config = dict(
    n_layer=9,
    d_mlp=256,
    norm_eps=1e-05,
    rope_fraction=1.0,
    bias='none',
    parallel_block=False,
    extras=['local attention windows', 'gated attention', 'value embeddings', 'hashed n-gram embeddings', 'a smear gate', 'skips across layers'],
    init_std_up=0.0626,
    lr=0.00285,
    schedule='wsd',
    decay_fraction=0.939,
    decay_shape='linear',
    steps=13904,
)
Each number is 500 + 25 x the weight over its row's rms, rounded and kept within 0 to 999. Layers, rows and columns count from 0. Numbers have three digits each. The size before them is the row's rms in percent of the matrix's.

# down: layer 5 MLP down (transposed), 256x64, rms 0.226, rows 68-87, columns 0-63
# up: layer 5 MLP up, 256x64, rms 0.237, rows 69-88, columns 0-63
down68 094:513487522462495490472536437509480527444481527470501471513512499506491508549495488534530495503496486470516483483510476466481471516476534452509512513488499451472502491503456480495490532461527521
up69 115:513486552536490508536490479523525472449487532483504493475552465489514516463484498449537523515473549475516513498473497496477463484485508506506494476458470532520488534485526494466500492521499502
down69 104:488512560529497503521524541517503490546489470477507496521486486496505518522501486505495504507499482488500502505507510567506519486522444466477505450461519494532530510538489518474545499451529467
up70 102:527521543507491527469465510508473485527546499474532505517524479519489525514505521530528455527498536485518545502532476471497489515417494490511520482513531505497475505461510522475492521492513467
down70 103:512496488526548493518470498470486458482531503446458512489502497468504477491486525476516479536483472530504494547558515479458522479515519536503478491506496469500514497512487451513483552523520499
up71 103:548510514550502489493525478534518475497547519514490563527528493553507519510512513492495537479531538472499524499471507501512505497475477467486528511446505512507481507481454481497513454478489506
down71 100:478504523515507491466486496534504488462450525523481510487491474503420503478533490511523498487453476483496502515503542490500486519493489493496472509500498501520452504506422467474497538473478477
up72 113:500470516463473490525455493532517532468560493528434515494481546498498542483501494479484520495506482484520550502464514494483494492519475509527483480493498475473497505508490470494501450545471506
down72 111:509478471493517467489488523517490489503510479494516497498528506521526469519464480475475454506507483487439482487513503558493507476519494503535439523527552501504499465459461455508476525501478494
up73 097:492483532522488519454459515508505493526508574526486512517486482455476506516530465472490447505500510479469491516456477502504490506493508525488528517543445465492545531494499485503486485505480494
down73 101:545482505492512509532546528511529507474498518521513489505503502525510507537485530448484509506523525515503536479504518527498530495525570546478526511483496471472503479501464496547502557472514485
up74 091:504490480481457477471509462471531525497538453504516513515484512486486531478510505467497535503473498530483480435512490481532505546519481508527484478505520461475474512444489517483478523533520526
down74 085:547460532509535537455568491500518463489492510511527482492491505484495508439470470525520524499508493453501500516462478506496490485503516507506498530466485506473528479491503509477507535556492519
up75 085:471494500486445473495514472509523524470538499501455549516492519517516511499472506514471511531543528522521482503558503478473518467500526463549479503464495477519492523516504501503494452477536505
down75 087:497502541468469512490485544501493537444497491506490519488499477512534516518495526469515488520502478511513526490518514508521525495465481509494536459547544460496488481508455474463533544476504543
up76 117:481479488486473498536496455538504484500546499538507483520554497452493533483471483534478540557506459505543525453529523465516493508490490490504507482483508524466504491509486482489495518484484473
down76 111:460514494474495512510546459462545493498455511521504508544493509508505513507478498485477536483512551499470500500496458515521466555481509501503482545472511508488565528494483503491533501512526476
up77 097:506480488519484511526507456508494525507530459480512534551509549501505520500466527456497545503469502482536502492517492473489483488483530507525539480514505455460494472495522560535505490488488532
down77 096:533515499544513507494499503502508493503470477449513470535517497535516508482503470482513496470511516455496489524530493508482490516453552554510546517522453539532524515509495508496498521469545473
up78 099:476510500478492492468508508546540468511497518500517495500520554530488537500486548496469478466466495499511497485469430484486541511475552492547480525487482514537489469523489508502504514522513513
down78 100:535488483467554502523508457498477502481447451471529479475497481521493508494509491509498496441500507505502450508501459470486514523467510526496522518449503489498521473481507478516463520474517544
up79 076:565498553494500535501504526520501486516509507527502476486494513511525531503512489470494433521518511494545537472512517517495451486523488487486511516501484523461492473530544497512506474560481518
down79 083:542489522461501473532544511487507511459470518485518477450448542503504496494484511515518513550492501509505503519553521519527502474530447517535526490510502501487503487521548511491524539511503511
up80 098:500498476513499506511469480514465513473498538485509512515502496503462470499454512548454423545520469477530516492489449502525519516482473480494506494516503504493499490484492444466490474470487476
down80 097:497492486482519485504483512564536484498507492502469535507485484462498532483534494518496464539529472497511475480494458488467454547521494490529469553444482518478501489494490471530516520480489504
up81 087:487505501489515508466516562505522452491501501477467482498470482481500509499476429499540466536510513483510492482510515488529496495484549500491544510464520434483488523536501518529482526508496518
down81 081:515463491510478480482496496499530469494547519519508519531549527457485488473473499512441501508491467484558510470451470475452483474523466500508511501535496515468494500473472489483483486518498480
up82 080:476475531441484467481500456486543504517502467498525464485505537468541526505480521508460529506500525505541514480520497515521475497468491488495543498493497545448485497494519491472498473502461474
down82 088:484477508453508480472491544485501496485457468521483451496523542501563481533476476499473490489452501482485508496512492534531541485529501510521523496527532500507523516522481487505497545495541529
up83 071:496477530527502536473485548489518474512483517475528492451500503492483493469529506524544523507500508489479516478433483545491501510514483499524499510522480498522535505510556545494512473519510439
down83 079:530462452492490504514512456469507529534518477520542468487480492498552498480495517459538523486537507523508523502532506548465495492494500495520438480451501505489483528497525510504495476511493527
up84 092:496475517519450502544521523485495422442531501513481502498520525495522508501488531504468476484440532493501557520512459504487493495490526518528466495475492530494530524505494483492511510499485512
down84 096:527530497484479508523519480508505505555491488489499547470467467472528515460506474502512522481496484540502450509456510530537521497497520507487584499481529489500479476520528520496510485510468510
up85 100:518448493470517488503463553535497478501488532521474514507471486535467480523455537485514500484556529510516487486533465469511493519488496491513522550446515520486528508484516507516474486508522517
down85 099:506477524535513518512485534511534522523541481546485519487493506480500458486524502504581512489499500519520515481501523469487498499498476472427487491513510550520472517494480491514526517490458528
up86 111:508496489468479488471487513494460466504507499532519500536468499489455538503490494523490506500473465520492511466536546468456510485463490478487510540480504511491512487442514491524434458504478496
down86 110:519518461479465507464494503514460479482490504525515524508497485473536517498503538466491492496491544500440529525492494550513524508453503448479471533479485519531523513475476476488524467527519499
up87 088:516490506459479487520478499526460507513533516480476482508471502515486474527510522472501504555476506477556512482509458478524496549485487510569459523534502460480515520496506528480494501512460503
down87 095:502510473480528496495485494495472497470479544521502503525492510530512493514473532502474481438526466487513517497517516498501503502515525526500427501544495490504486479567485498574504507463488492
up88 098:478467518498485443452504523476510508511482501510484487495483528524515498478479484509541434505492470443490505497505483485539482492488473507481531441488475527493491534483516468446491490482483509